From a checkpoint of a small transformer trained on Wikipedia: 144M tokens.
Each number is 128 + 32 x the weight over the matrix's rms, rounded and kept within 0 to 255. Layers, rows and columns count from 0. Numbers have three digits each.

# q: layer 3 attention query, 128x128, rms 0.178, rows 118-127, columns 0-127
# k: layer 3 attention key, 128x128, rms 0.172, rows 118-127, columns 0-127
# v: layer 3 attention value, 128x128, rms 0.177, rows 96-127, columns 0-127
# o: layer 3 attention output (transposed), 128x128, rms 0.155, rows 96-127, columns 0-127
# gate: layer 3 MLP gate, 256x128, rms 0.186, rows 0-6, columns 0-127
# up: layer 3 MLP up, 256x128, rms 0.195, rows 0-6, columns 0-127
# down: layer 3 MLP down (transposed), 256x128, rms 0.159, rows 0-6, columns 0-127
q118:164151125165088147098055193134083103138138142105123097105151132138162119163159125005137136131075058152107133217117097218122103065127093135102062164089089155145090090141074101092127132103069109106145155127183160117172116058118137135113104112135089142166170143123104108115150159122122164191074116157158121154135145155111120135163126119137157156114103124094108130125129096140134129184150
k118:147125105126127153134126109151143145118134148134145145084099116144091124165146159170124097178095114105093155057151091120114088128140154188134145156125085141100138117149111125096097128143105130146201171114117156129091108121130152131129112140125136102134101161108106121127127110112127134051168093135104120126143078119100105115107146098145089166159114107103131139129128118060132112143107
q119:123126133135166141155128136152128117109123101144154107169080053126141205094103106176122085077113162128158075090162123081142152180109178088098098132097143093086180169145168153159141118093102157122116045088120150102110135084108137132146104079128160179137119087149173132133111153120171097108095095116143091067154145114120134074104161104127125126130103091090118065123107099168133130123116
k119:078132139160103165113166096110091142121138129141140167126162151152118074092114093152109136156155167055155129148103163096145166095127099136152106145133169114141127095140116122118144149091127099128125079138141114167142147194130078131118132114152164151178137161102145145137136145148127108102126122089143144132109175107156099093143140140127140119139125138139151118137092147091143146146128
q120:110134189138159085097143055172089107116075089087164098125141028130150153166103162149175124164104169136156103168156199105148151151150158128104116131117127131123058121175128114198101100156164138111093150148119100181094142144125144161127097158131161135120108113117156131090120068168142139140129129084158119124126213151159107118066156170161126147130125100114119097147115202115138082105144
k120:090157170129075099138128093093104091103166122149129141104086189158140124185203109104102048169116141113120211102127168109132168098185085155161186138087104167100151160044103119076168097084157133148200178062161113098061105190087124106179163066127070113152121149121124094106167121115103100118194142089176111144126080103118141103140093135139114120141089122111107165160105081132105078166077
q121:127169129111032146103087144113110088139154109139104139075151154141138108154187115086132087175113104104149165182138139112091148066083107099124101118145093149141172140153093122097174104131129152110211151105172130161167131121158211136087131155152158129176196148072115062115213124119105113153067109137137147150145163129128136187091164103132072145139131090117171139194089080142103115143132
k121:152090189083134180098131124187145124099113177166143177139171088079103115139106132156192135195168226092108173137109061051211128134115138185111144106112130090035109186111213087134145132149255133151148149092127142166143077111121158046150084187182129158173113176098123165112120082164144080110152107098139085119125098121133112080113154098116129118113126127103114175125090120101120120141120
q122:071201150093063144113165123150157165130162125127134126104160154161076100132186130145137126163146144079166146129114209124116135178141117155136136107090163125123089141076123089097114123153200093148161115115074147139117133178152088125154148085116146150134099170068132079150136154142109084096174149108142144142181170104115099171071119119107157150133118126178103148144141103129171051114093
k122:124148107127123135145130103114081157145171091144101094074098169146121116121154095159114149149171114146177119137114165087143220112134133103101208071135128167108101163107156110131124135116118157127190078113123116186174125148105168147135115113131084114177138127153121172116130116129129102163135149122175166077142125083117120142091133098081114115180135097160120141150122118127078124103050
q123:134174122176095132107160085145121108152079084109122062156097139071134159127145141132158158138137051165086113115140133152117101083141130155075126136115092164130139138148122125145110072127138071106149088111139106130108141087129127183123176124123130151120140205187105077121099142115079084133171100124143115152172104081121124160138093173136126096172185153135107149118158156151164053130181
k123:116107155158085149154162117093105172130172088134105115096146117109129110054144071122125191103131103122120059137110170155113160199124077144068103136157170141198217131168166087151134134093125081145050060140117137098138149165114159202110139151171103150170078132085088090131158161124163189091122104116132077065104067127108117151173079217067140073107177141160102099168197198115145112100157
q124:110116118092148154171151153152153164096138135132151182130154084090165190156082111124092128116110125100143093123155180142152140193157148157160115169067119109107103098087125212108079108130101140071067126128148177186040111167142071092074147071092183182103125057154156146157120103127154151066120113130095120143071101237122110088155119151073148111076131056110092126185069141140113172156089
k124:088107190144171109147136122131130155157127138116177107146140107158181136134086110093119065149165129134170120169137114155111117122121135071122093177181085090135160082122083176090138080127128153116111149088126169089121091061084111124096143106104151088097142092153156097030141147141133096156165041096135089159146155130179151153160109113078170142168117107089140147147124156121127162098156
q125:116191144097165145102051124133172119119160103155118142114164143093099117126175155161083070153068054146054084114084146144097117158180169065102095129157110103124139112108116139158073145102078081109148138155150110151136137158108055113151103079114097110098158057167136122088079105158052176120123102138082155146179098141129146125111099108140135147104124170143150121166155102138094154173087
k125:103116118183135091145114173082077150162164107147122135140133144125126049134127123182104102088042073152142072137130145137084123142149133094147092139174115130182147066174120163130056109149073083084084194149088154164154131094149170150149087118191137103134112056129139137128116155136138095121109088157139071128143150117123134102188120117114119155126145096093140115096151160126167152111106
q126:125183120180176107115111142048086121158106141170154130162076105108155121174127116139147139142149128156123165112147119119098198147171161175138132129126174151043090082139100130091138148110169107105140142079107105079106112083114146112114126143202091147138138167143087168103151084120132128142200070118130113173121153069105132154066129173130119160109106098122157145103105110071126123143154
k126:148053159122137127089103115083144117129049120151176186133141071068172153194123123059188098080140143081140093070143116102114170104124099150161121083176203151135149105110151209145166074104078139190153103125132100123116090115105105106182146128095088136114189185178192074096107066122140117106144128107105141133128142167120116124152194150089094162187124133144083114155041078122105133176159
q127:117082118082121184105100162175091173109110169150147110108147147107173154132072139135114057121143154152095160087144156090151092183179144141141118130137149132118143095094142134138106147122168149142100142166129118141156133165174124154119139186135157119088132184122121176185050150172159206114122139094099089148108104119096078141109176120119144117126098091076138108138152129118086072148200
k127:174144121105131140164185164148118140134180169163117138156175137117155155106078134131099071226118236082117155068059140109124126162133095130119218072089167109102138200085139083116135139125179181180089178132191076093103070146075134136133038137133152116110092130121154140135081231152132071081142154120150125118092143105150088138141166197099122118181129120104138227126136127116133095165094
v96:189127135113126111075048113094068088131053130147126094113025109124125156131068110105090160178170201182075142118172085165164098074118104111137128136105116093107090152182070145114088131151076152073137113152119151084111097178147146107159094148152152114215063142128183079012027141147119162115094123150170168080140069168067183112113087105116095124170172096138129167148118099163109180132093
o96:107128129147173059079107141126212093094105084216188104097112079099118148142087167126130103130179172145129096108165207146120170124133085059164063138146130061057158077200105122139140108062131151163149085174136148113090144135146137156102117129132141189119111143117141090057150091122152119121178147235138031104226124117114156115126115098068123141149099159091109140100120140149113156159185
v97:088127114165164200092141180130151153116171155111148160039136100146133147159101113251061102113137115151080117122127111143174103122186241142095110171098103151154132114071083102131157167088147103113128146094070166109149035133068086159167226147091093090155119114062120136170121114089099121172150111110119079086110152094165104174098121132137159168151111074112168058120169135099120084117105
o97:188052124121095131055131123113110150160100083090159071076113105165175031191138178098124096156073095100134159188145110160063137157052149147085167117132104104199135143173124138121132109070099138120157114123138173177186177108202158158149176101128162143114147165090109162148101157147174070138112143225128119081112134148149129176167129118178138132152124094112156049099148186168112128074120
v98:130140130111173153144124103143113174124078114127118199169028176138196086117169168137058133174146145139122157162154095128079123083110108117125102091089109138125127114146093129157100154159072101088091090079152132146117114169041164138096149117163159078048142210088170140127104216099127082146043108101142110098149195140123144203118133136181099068155118142093084154095114109080141120119082
o98:138158127126055158162169061105170185100158091203140077153097134150088023165125132179144121176141121087074129127134132154028077090168107129158108104137105118119170156146149109140141154126135124048125120130092155100046075146110168157102127101149114184084091153155084140126150123108102067124139111147191113139140150129216165170127111197113102055073168091145166110124167147081164202127130
v99:161122143078108154128180070076073109088120135102095087151119138124065156110086111116085110142131096124162118114111114088134129123120096066143069127092070088115184127133152088114146173102133072101075135152058153067149101083068102209090087145094026182166181169151058188165149140109180133069160126120127178106129182129140129119096076096103138096164129114147117108041137050190157146095094
o99:115066146107154108147188100186099061113162096121114149065091150173231169084107120117129114185091177108124147115133146113116159183094119124157096125176107114108176128076161139077174088169087214149223179172115150022114148125094092125120111121158091195126109149072116136156145164146117143052110152110172069132087173140165078099129098188179100202143183146043136124063084080166070085070147
v100:098129128150101097181089150158138102121119109158128056131050097090165103163080156080121137136172176133102153114152120103144129097161134147065084144064151086096118117073115126123135143167108141175074147108118096162122126122092098143162099107091085164199138151161130076165132076094167143129066069160167132185137177033179173123103086184114134129103120204118078122083100111090080178135145
o100:114169103124106146029132107122146081148213244069120161083078068113133098126118205096108072071108123152106203107144105227089155129104148134173090115117086089078120133125142109136146136102144110208149103083095150025090143140161136110181040119093081229143138133118094136155094148149089130146108169147173157125180075097181159119161160094116141127144117131102053132020107130090143131101046
v101:159146200146097220083110087074128052147112176141107131091031153104132074124115108091132102153114220091122076111150083131144164152203107122065110157102137096160102124130157086122055098147056108132081065161105110136132072174136108097106132140121116112167159120076121098115209158166128130085118148119133076142078157122118093152165110122156111119092170135123097088123140090085094191081085
o101:120196122092119091176086133083185087111182157164165135112104171184156123154190061110137143085056120094105158188141121181129157141195103178182124112145182105111166120133147125077121102113139158064125188093162137171149110123149138120129049097130146176125146170131072133053147071160147124172145136136165078156085120071090151100108136118065118128130098152107048112123138118169044159134135
v102:189128132081084136073150102115131098105094141083104173130147158131157176177183071162110127139124138216156176137151046157140156090142127140111063075153164148153129122184160146170137148137140174107081073086101195094116124192082175175059126105141144164136178155054086162076074114087139118108137107131161088097095098153084112066179146156132173120097154055114139166120122105056202133132066
o102:136171162190082170195126166121112149165125108153152089111101112106108202143131081106088147131088116213116117144111076146134176114107110086102138108107133121175114043160158114184123075098145125110138149058163188118150133122142173116134095144219109137165163100142128100188203142082132117148173097086164110123116114126125053163153098161111135184141111160160134162010163201134204195082128
v103:126164152097125144133146176150087119187181129087154117086153130189095146128116080084082153152145140145167119147087175123169134103131083119107084087124174136133114141147162116184124140134056117162165179164099160090177188120064089128099092141119159141114166148161125134153152116104159052173119136103224096131125128117113169080143167070094130114123081188151122155171111113131133072087104
o103:125121111102163117136207156139122125173157105136111072152101114073162136161120198145155168141169159117104136177141156136185087164132127193060151095123148135107138155143116096207129101201159187182147109080137041064169182069115153141132179155147107074169110099170110180173169111105128106210086106116114164102125150090086171080071135152145138149153045127160112121151110136152154152069159
v104:141160081130101133136162168120142054193100100162142174112173129048085175067140150137129106117128118094090155091162170113168164168094200111103110098089149192097127135096149128112240147131064158085120152121165081112091122176133162118113122160087147159173138079063147132124118162044175201178133139047046037171133160148197102120061136149129121125073181089121159139130125102134135085105160
o104:196153177177141077111166214128088127171085117181151141145139163060139125135129145186158077089107158129149141108150117092121126130177172140169099073120110117165171203114061184172099057088130086105137160086206202132123141136098139070090125126143127184231122100201186153074087150130220064054113113104088115146124096092187143180119111114140168091143145107134123185150149077187148148169107
v105:136170115124068191139125166064106189135152062169088125156115096204086164071104125148130091105146164135197106142158134113099160164106176123121112099163078149126172059170135122079100168127145170169139122089116163168125123130044150094127078189140095113126125104149119145102063132158156148150178080211168212046062116161092105151155087129170130101122134082067151154102076144140153107153128
o105:132198112167185144179171187089178142049157107134111166105169152121135096139103077169120119057093137131139142070155141116123216113074153114127170198110081123200120139140112146044161141165153120080112055146074158145178215053110198164080085173160141142140126143141134178142154183089133096067190112153181134092103139152096094115101187132173113177085120183070103081108145137093170109149107
v106:125131119063082159099191080135133094140174115145164186097138064104129099152171101154147132100179087186125187133137155120117147167119126036138079161167069123126062131068098105138143135135159163205151194158125092129142112099179095168095092132079082194058092063130100130110174136101104128072143167102107160146112177095183150123111106107123144135067058121188124132074133160105142107079108
o106:187096174152134145156121178172123143178138129103113122139102142110138148102184128175090098099203176147184176093103170072126120192129146120087133148107116176095170165117139146149053170108143094212168117071121160114144098133130132164092081104105089144121196150138097159053159055149080151143145103144145170111104114117141153104154169078143129196088138097109193142163091102067162190037103
v107:147142108155132136135134146158093148132147118108163139177128151099108142114120126150102147154103099159124138080148136217085126107088114116182095119178198170069146095105155158206184183087131166141108172103176137110086172095163100137110116120127075089107083134137096161172130079048128168034152140186091105147074114088029061187109155188142136121098062083095154147186139139152145131092143
o107:142110075164076170145209128093147124118164139121125128115104157132067236149117106108196125145170146098139111115102165140186114178124097136110144096161158085223160141152057086120143121113105083147109116131094209069138173136154067115172118133147084134084125165138191110255097124153145199085104134000155128138099173095105143080205112113157102170127082103141213130150177148099127150137117
v108:164136130116072129086113148148114135149155171096091054147159077063115119141073161153113078138105117129092140084093110119081137168155114142099097118098144153146126144166171150176078152028100144138125101134142182105101132095144153127152079152118114070120094117154108111207117188086079144098087113142183166127107182076150061163169181156203111144138169124063117108128137079115115074124167
o108:094132132106180204129100077101148146122171103166148098160117177094099121103113106143148112086100073107085157143121131188104143165152166201123139111177120169086131102179129138172168125125135165152093129153233188164114180145157125143161075119095192111177097118091081162176164198189123136136064107072091168172132163117141145123170140113113133205133100146104159121154178063097086038141128
v109:138171062206135168172164086162082155124125120137202118122101150139051159129167105094105200124184162131145128140124057102135123033144121166122075182188154121076147174120137126141106195092086165143133103115165097119097084111162113128119150136108165074080120174135156122149141086153166164160114089140157079121109127112135101209148138145072060162110143119121078177130130160106205169170128
o109:062185163079201104133181139141115140113156125048179182146104083193074094236123106096106138087170127103135095138134161083172149110158111164128188128127097045134186137118096128141079206108122214098122128170145159077155154126102126146107181138152112083052129116183101159102100082108045085194115112128116150152072044145219100155100145174053119100145126133114191152093162140079148167110171
v110:055132136139163059163160129130152191120136160116115113107085153201145142127133171086105185097089090211202142160116112127093102189168185168110128146105116060166159143150169121078188128139090140193113147170091226124111135109092140145062183104093137121167164111165076100125068078165157109172101107106083146122131077150192119087060128082120158075117115099143114052167090133113142152124149
o110:135180112126101175097144098133151140171082136145100077058142136142080127118139162118106126135053099175083121144121160111063124105179113067176145181126147102149122137148094133106130152162045153151164123195092132047146125117115078091167181117072166211138145113082062131125114164078158126183198101149080179109081046118137144083076131118180120114163207075179184171100105120083125126139073
v111:116177133105183128123168131127197071148125137115131081145134146157106137121076150173110157158199150136126170153099124196041140122119170151107147175122118106092147156125065150135088078127110142097136101170156107172099098092126096118128083165118089086099146077129154136082104199108126176111108076133072141130120115200141068161073143085106162138168201112129177154092130128114085138161172
o111:136105117128191135174173097089147107077127130113118101089163189099111122191079141134154107118188104126111174143105169139120087153125125134143121150045174106168129082188060169081119089156111116152193137189095090196130065146116168117062101175133091068165134143081153148106131142123091134158149136075057105124149087105093089197234074095098128136142163131149115188125164081062090107184148
v112:157112072082103118142088140162163137116121147114181182136116118121160100117138123110126094133171132127129127158120131118128130175099088108167099084095177213156167170083179142163133117155140136094107107218090201131103101167117084161162117147199150144056138145122185075111162171187186165127097034159160131160112116155141154133004121117121029134099140160101062128128200119150086116137134
o112:108154137135191066137155128202142134108188166111110071186138061118118092141106137152185126125145086096162164178133106050115156138108211116087131095159135116055095133163131109100174143140096072079158124074100128135081156124154150090084133114131169186079160127127162109042111167170175109145170114090157134182132158204130101095167211098167127163168168098169104109145150136195192213193146
v113:101187140136149148144165080181129083103132108127175116105103126035097127184141093152146145149179163122177127120143115135145157139199166158101127171138158134125164165174114125152095138142155104077182053183155142091187117159129175095163153176145135083205114146129140108147091118138144167168171132142135119142118153173120082096160125116199111061119149119146085186246123180181145100096113
o113:099130139039129165115139123155104115096092150097136133162066139017119154124093103162135135104176097059177099136108159167116056117128104077138168110076158119146203157171187145140093072120077149107114086142151096103124124168158189109110126098159094129081139095156128138215129106104158149107186063091087085080107158152134155099052128146098173101145151164193079137093124106130089111120094
v114:115088162117206175147077174164181146147131094167106129118182135071141012132135063149103110127156112148066125119174155130128118100112159135075187153103164121168158161108130137117108189132097099093169085084141177120145164109154193110167151216152070106192121131107141195170169132139000120127085179178083135145150127087162147208124142094098157138105105089152101135086130164088096009096132
o114:127034060114109167119153118170107159107179132145139134133116065159178138168083079127132153093093131159109166168168092142140129174196167148101165140122125154140138167163116093076159138112128147118102180180148112135099067181110088099097172072161106066174076168208168212172195159139184183111161183150079137070126106139150133217105186088052064163122123067146134034131114090142153111155004
v115:164146123177177152129000170150101117159053117156149119221163115135137077163105089122093160071110089167070154171151154096119065137156029116139122047112106075130134084103073139119123157132160130173207144170115140116165213155169160126143119142171113110101112165132060145043170194165076112097151126148246124134155110123091126111132163081129097116103153068149115162075115154091162102144152
o115:054121170129174156178099144112125168077080127195150122130137137165203128061102139112136137015174178207125130086106147072153121169117165112142112156141078110134187122198093147127184111119144149159054102077068137119096127064148176085142196102112185043191075184145091130114075188121105231145172089145170132190120166176122101097097197144100144129106139094187177132098166161085087216123183
v116:127156136167145130105189102095136094082192138149093090189103154139145183130097092140127073091007170068062127104168103139118136052135132140161154080150105124148084152093178148120064148090174079170098103131162148161108123127176105120188141120162147059047128147207069159115074172096074111143114121164197116073099100094150121173170121151133152179149116076132133131196182124144111136176133
o116:155115155118129171102135079079134073147173138111112114146178094090142104146170035113114063105064165114179073175154146163198109099153088139198129127105069136150104123143099110099165096093162112180087162171102201113076094128124128174124152135102181106111152058076158096102133193109132178187075137131081184112112142089120193071120146177107157176130086117071167104174126177141159125151153
v117:145128172140121150078150120178124092137094073104102183120114134123130091121112177126092117167097110171171108165075114164121144105101132097123181180113128159154149135057137160157089160110138130216176144071168153138195106123085131090106057108109141112144050158116098121103130134108154110084141144140124117140248107132084166182222160101145120087128070134183164174154107155122078125081155
o117:188120090163113141128065140127162078147121122077093087126084130141135106112141108191041133167175139090081235087134143087124121191171147058145100123147135071106130113091026136193085171087166170154140133154193078113110113083101118144118049133160149154143098108164112154160108128085105180104058096121126094045137155176163115160071139139159113106112131118179128087183154171114054132155135
v118:120148141165167130102098085111152096085204196119110123127134150126144115167200212100131132103171145170121114150144122113205097129113166147099125145168136134187148097098127118172156066106104105167121140088068071127182119100084064093129192113115117115112133116116100191083157158137175104137043092143222108114147157163166078116085131165093151140109161111145070127083089157033145081153118
o118:118075162129083134055133135157106139128155134105102133109154149147101094149177132117213166084128132166097122132112119127124052040082155106188228170118110126136125087152104080130145091087196069161177135119132165122066096027153160121106103205155087141155140166086064151142171102127154121136078055149156108111094119145088140144104236148119101067161159088166122129134126156136157094139091
v119:112185084132113152128137163148160142112101124173152122162142145146117137069130194106085115137142070061138098169157110163127114169109095125142094208068134154096160085103101116181110168187067165105115110110117123192168177061094143126101105133147117149155143177151115108148184165123191148116126113115169127167097135119121053184116129150105090116168125103076072160209068098091083162125159
o119:081136124128139179080139158138075030143093152159100124176087163152059114156160122138103171124176154082145158108074091178140139062113151114130119133088139090161098073079124095123163074100097217102172154148108186165143131107148106133159159154121118170136102138163166172192135159109135096149212156115089150132107207121103089114144163077157134120168116121124148065183150098121121164127162
v120:171115126087118087179138174155128106150131088117157098201106109106125125133127145183108101116052156164189114164108125114073131137123126161191182073182166150217110169115170137098161125166158171154155149128116105131173116117117136131161130118150197163173200145070127111113078112099122156128116139127056149106172115086119137138199117093127168143114146133152121109049204146132153105100110
o120:175184125139141144130151118114095143158104135089190104165138078071135114055124168134160133111137080195124162124173178130135118138215141157136177162174143099110106121144119103068095160095087103126132136116064161103119089112092121162178118114144131088125161111101157130111103090163100176099136138119081073132107117140122094196112140115129141191039130120156126160131174131120143086118156
v121:162132145136138135134120126140137226054123131170155107144097121195150108122174082158112138088157096178191154100112102084106172159199151054063115143099082107123000138106086098154189138145186139128103098138164133089111030153130125129109152136186100100059088106112109160114133078152095179136112112182122140158154157135125166199193056156132132187128071132150124124142196127099072158083085
o121:091083042085113131126088149129119137153136167130100116158110125121112122128224117121007154140156105117108109129129161062077160135077179168142115126089146165151111135131145064193091144133159066111098121156125188083127137154130206115082104069152142154110122147154115140039084117147114174061106135157153188082123073123190080167157083172136109153152130072099143190128143086086134138090160
v122:128120120090130163147076115068126190125178136060127050164110157137125106083100144147161132128155186134141124163110117195056069172124124130148160107100109121167136132078165121133104059092169066094179156116115130097150074109137122092127137169144107142156147153220082089124110085114188098085089058133144209158091112112078145166156098176127136120170113164119159060062090117109060103121105
o122:143073077165157121178093137094187095158163103066114196061185099136118080089169159100159166169156111134129093107107081158040153126140134100152207094130103143106129122123131138129110139132088091153121100107092087132168171134141087143144182183097055193150103169205170156108208164099041162156145157136146097133146159144089059141148171158121165093150126056073146080159130090234087124145166
v123:111139195143116095208107081136114138112108137090110142102094199157072175105113135120160142159170094168131150146163098222121190047152051107058132082160162161080153166093115115188179116164165085127070147156134205132112004143105117107072142130162055132060087139122160118120091153073101190152066111084147155140158092086132139181158114109110151126193165185113162151115119148088100147147071
o123:125090155147127056171117131105164160093209132140130114130094107124180148149164122138090110174170052156113075120140130148082070059122085133110126085052146103141134106050098093198162208110099184129104108192109157101118137072155095046115164043177077166136113157090101143125146167063178151140062203162131122150117130134184119087225094142164171160088202165176133136167127119196133127094128
v124:113158095140156200090114170158105077112091131078143112151112145099106114125111059118140090169125179071174131069194151186187165172100104151211124055144088064097118085106162157144137188154093031114100084146125151117111103144143163130074105169158150130039137178117138183092147093089123146104110165119132111144139131137139127183103097153077151145137158208116135143133092125122121159080066
o124:125158138197070086146159120095126108126096132189130163160172175170125234158172119103129149154131102123172128158249109170083086157102110119101147061106084090123153119183090145127130156172146175109172080072125135141144155182194163160130172124165133152105119164152138162157121084126185233126151110141111157186125078125181101137079119139134127124123096127077144122184120100124144112135185
v125:173068205080124109094105165085078113094156104152042116127136138173122172138122125088102071155096188195131118171164111129147159101126044049158176061119101201199135126165117109140087077103100106103113105171129159099166136140087060143105189172169124110138066136117142133081104126146109158119120136139191140098133136157124186122200108175105150138112108147173122117127142119130193094130089
o125:107141148098141132109123091081152072078152095135102086111181061174149146124110047140223146139138134064179086090147140086107113113158190107114108081123159112180090100158168127101162151087150077123153174115082116173161150128117174092154139104177113123144121127148096076104135140125171156174031207079135131105180130167130151126058097122145081138073068092137128132094126120203146100105109
v126:128136130129127169030081177148121118121088113122106130109069120057137152164178103134088185133088135158116072142158113167092116173186206113101071123093131091147101152132146120137134153064133045095169150158078158095195139131145154092133160114085201143219131117149128177098195097122066140096166119166152107147110152126142078119215139155165128097158122087162123097124174127113144130113099
o126:175119144114070188112091167166158048125105130130152173101100157065078176162137128086164095155081133179132175136061185126138205128119172161153069161135128176094091173148115014143184120114057137133099102112200110122183129134122175138067126134154131148174116166143088115161105088104126123162100139064044083138094132129131162120097143113162184137118106087147113122158101142094137113100189
v127:201089122107163101166123143157171166107089076105170145149178082071097233106078144121122154168106158138122132111101085152179119136077171178160157078147145154106167079082153140053131115088060145109134098124127147131080124126174116164107112112115184155135077107118183143144147108128105142135122166081093128110158129016101130137165100139124111069148170202103094141073121077127167073132145
o127:190137141085156127153138146163101117140071120124109194084103116094126091140066147162094153078064062136155082098129094166156107226137053201094122079149097112083100056128111085142119124131185044084160102175131123106133117164150127132118116101157085141054111130163104126105113170115102120122157157127090121134123120091167133169142152077198141134131125182138201116078123142201127101140120
gate0:200088157115100096128145134153144188097122130117138154159139128096112124102132155096113133112133116124122117213064125178154111137098126190071150110137121207087120162068095142114154136194138091072086195158058099123122166127127104101187164133016176197146118084149123140152163159137122137088087151169174158157145095112171112099129150106160146108107121074077187122197143144103125152111104
up0:109121138178132093101095120106102157137151184122139119210075141165121109093124113149155174118137129100102167104114147128108063086087103111160124101108155099020183117124173131167177143133191140076122133070162127125098089153107135152118107147176120138091144177166080138080135073198153074164113129092159158111089182104167140087149186085123102123208218110098119085123108202132142186130151
down0:127087123113124177161125133114152120126126149129107087148151129124154194135123070229106107158156059138211114143090097113064080157131106102109122119112108136135110171162172073145098070068155152100078186178149135133081124099180084086128124110171120078148165172182136074069118079154128123147116119146141166129220107201167085147139132075134082111105205103198167153147106110133146179110198
gate1:154095115132102135118074087115160186165118223145180158141198126116120159157173149125144093150141129126151092129103105156126140138124177088103192111069123081125159182136128157132102155144192170101164172135067095096097078139099162121134159088099154125106079072138129146147122113140135093123104140147098140115069159139170118143188101128150134135182143148117131052138110087136132093094170
up1:135140128176135153135140120155130150126197105127146119130078160118127111145109125164141170108097094131111162084125169147106129116145088142083078154139120126144132109094127089128156070137092160131118092141146095161161091145129106098142098120141144121122122137144103117135142152188138097159144111108133152088214063116149157114130133157126155102070134081127161093155133145174142174186142
down1:144124120192127095173104189139126180079129137143088149148132166142081132055116099122091159105084109153189064177113152095154080121095059080155146156082129130132093123138137144119085123104063143125115118078140122144129134114145136104116148111138112140155154162132078128134149098152154128132112121151142124095142126090132119169183062097090089145166152092072105173227115112108105137192083
gate2:088121118168098186130116113146141067159116111172081090105137115119170127119132168134155154126107135129079192136167150132109140128143144146151107085078114137125157133154111100137160139090093116149114187091111155152132130143117075106182147130125154106123104141151157174138152122175147132204144098170062093155112067177110081148118154200155070156077122146126152115163152128161208131162078
up2:213106062149112086150134119129117141150120133118173154106108155114104180187116170088116117141117125131158132154137147123100115109130094129138131133135144155165097123154101158133140066077020065147160137106109102183139143118099113126121114099091105154066126165122146110124161146138126122130139136129156133139130126141141162193154144148143136159193104135113080158137114120202100074153134
down2:104105177106131119107121151148109173079103139113171136137133135108113153145144084102107080130120138104082143133122125106167092167143127156129134151144051113144180174120181118151131158116127180120096133107159104179132115128105122183088150117091169152118124141176146199184097141098169156102097110129181138133055157139138125181117094166106124099152104122108124104139172121098122096049131
gate3:139085186110137121179086170157154181108124157144047091146124214141082103138142115096078127148087071080161061112137108089135078100083104064126139108182085136150100147144116071157118099105126170143132136079150112155111097121211151111114116087100142119121127105117147097138132131149114165100108112097104117181136121161149137131120091101104141130138105145109146168138138126067110119179167
up3:092118138093211115130101137113122153111029141113129131044118139099088122107042091140111108114099056077168054093120165153104118157034138123143134078068141119152127127176150148146051119080173131148096087107115081139175100139182113163144144122101070134082168135071127088148059124131113094053097167130130109104098107101123111128157098116159120146113097110047112145120131086114150128165179
down3:135094199071130112127109110196152113077144186103186144132081091160107102151085129109125083153204182103147161156175119110169152156119171138121088118146084122133156118158151152149192019133115115158132112126085121160157131144141097162137172126131142119113114098099119151173062112038139076132093115098129179118066125112098125152158085135083177097071110124112123098160156137143118157104168
gate4:122106102122080130167119138107096142117129058131206059155111160141103054142126101115049124130144163099047091150142129142128201174128058135152249097069180151151137161103082162108172156111118101157059163149187141117138126178110150126127155139089150150191142098133125112146157105111118223151168123125116155081145120178138157089070143128119088167108158178104167104105122131154107126153168
up4:077167087153103161191116044117084120060121110198111113152142144124164134081127114067135127124119173131061058093135187075151140187171172039148147188126106178161171186092159168131164110108142060114178147148139138113158042175095091152133099200119117113118088165073134094119126118109105135139163136140158139119122125090083169105113150103117063216094118106153147098107181104169124139131106
down4:104133110123134164154117144126144193071115131129163128182099107180099099142130146104116115160158171079078065111135135198154128135130106191092168080108120129114072104121213084104109126143157152160096103093090145140112095170036071168116150115150177127134146117142175103116071108075137174094195124111100127172171103134108086104100071083105105118119145123092039112100123139181171143102119
gate5:137094140134129143125162128126146129149109110088116119107132112124104039123157076064205138202125139123113176097122106146146092105123134172164118088162119100122086126096104125088138161149124142146122108109110147106128144109139113087191124173101140111099136152115114106164183125188076136098149135138160154121162112143159122113151118105093146159106187143117166079151126158127143128096180
up5:109080080104132102123135122181140198116147100165101093108147124135129144154141130118073151113115136094125151135146167132133118112092187152116089088125128131170107170126132158107107117120105122113116118116146092112121133100101125103147146167120145100118118126132089136096147127129141077143097159147139057184055146117113098132102112091106135120101142128023121086093107143107158131139142
down5:126142161150221132142139164114129144158153145086122123145093077157096106097119115213135107182127128116104125114130100124104108126093060133133168089141131217074105136058139083094139154113203181056139142129086090116118116123112147089079149100128110137122169113141138113143115148132087153127144177116089146147167163136081143141111113105127104110136093139164124107142084134133140152140105
gate6:123135105118161079161063150179147102191127122168149108079100191099175130096152142097135095141118099098093111158175113126158179107074131127113181167087110100112198144137101134143185089103114097097194105118121127149104169110172151090106105075193111093149138164105130094089185121150114143183173075130096114147139078156167125093132127091155112103100137128168123083111121091175120117184178
up6:192124148122111128160109125148090163098141107136120116137124156180185124106134135124161104132161094127115137105163138146073143138161115092117086116117098113151149130094126122176162147124168067163179128142155141101154138133111090112129162089110150177099133127126143117140151135147095106156119157143096189155192115108128137142067184136155088149114131155136137152113155125169200123100087
down6:115146108112133175157163106109147160102128160111233146147141128137108120172136124099164088156102132084096172137136122172115109142122110134175154117105075106112123149096171105137135122145134127186123102079110136124094075162150137123165121114134108133103131162133158121162125099099134109110132167092153106113112191141071152140120116177154116136140127100123130087064096170101130113090109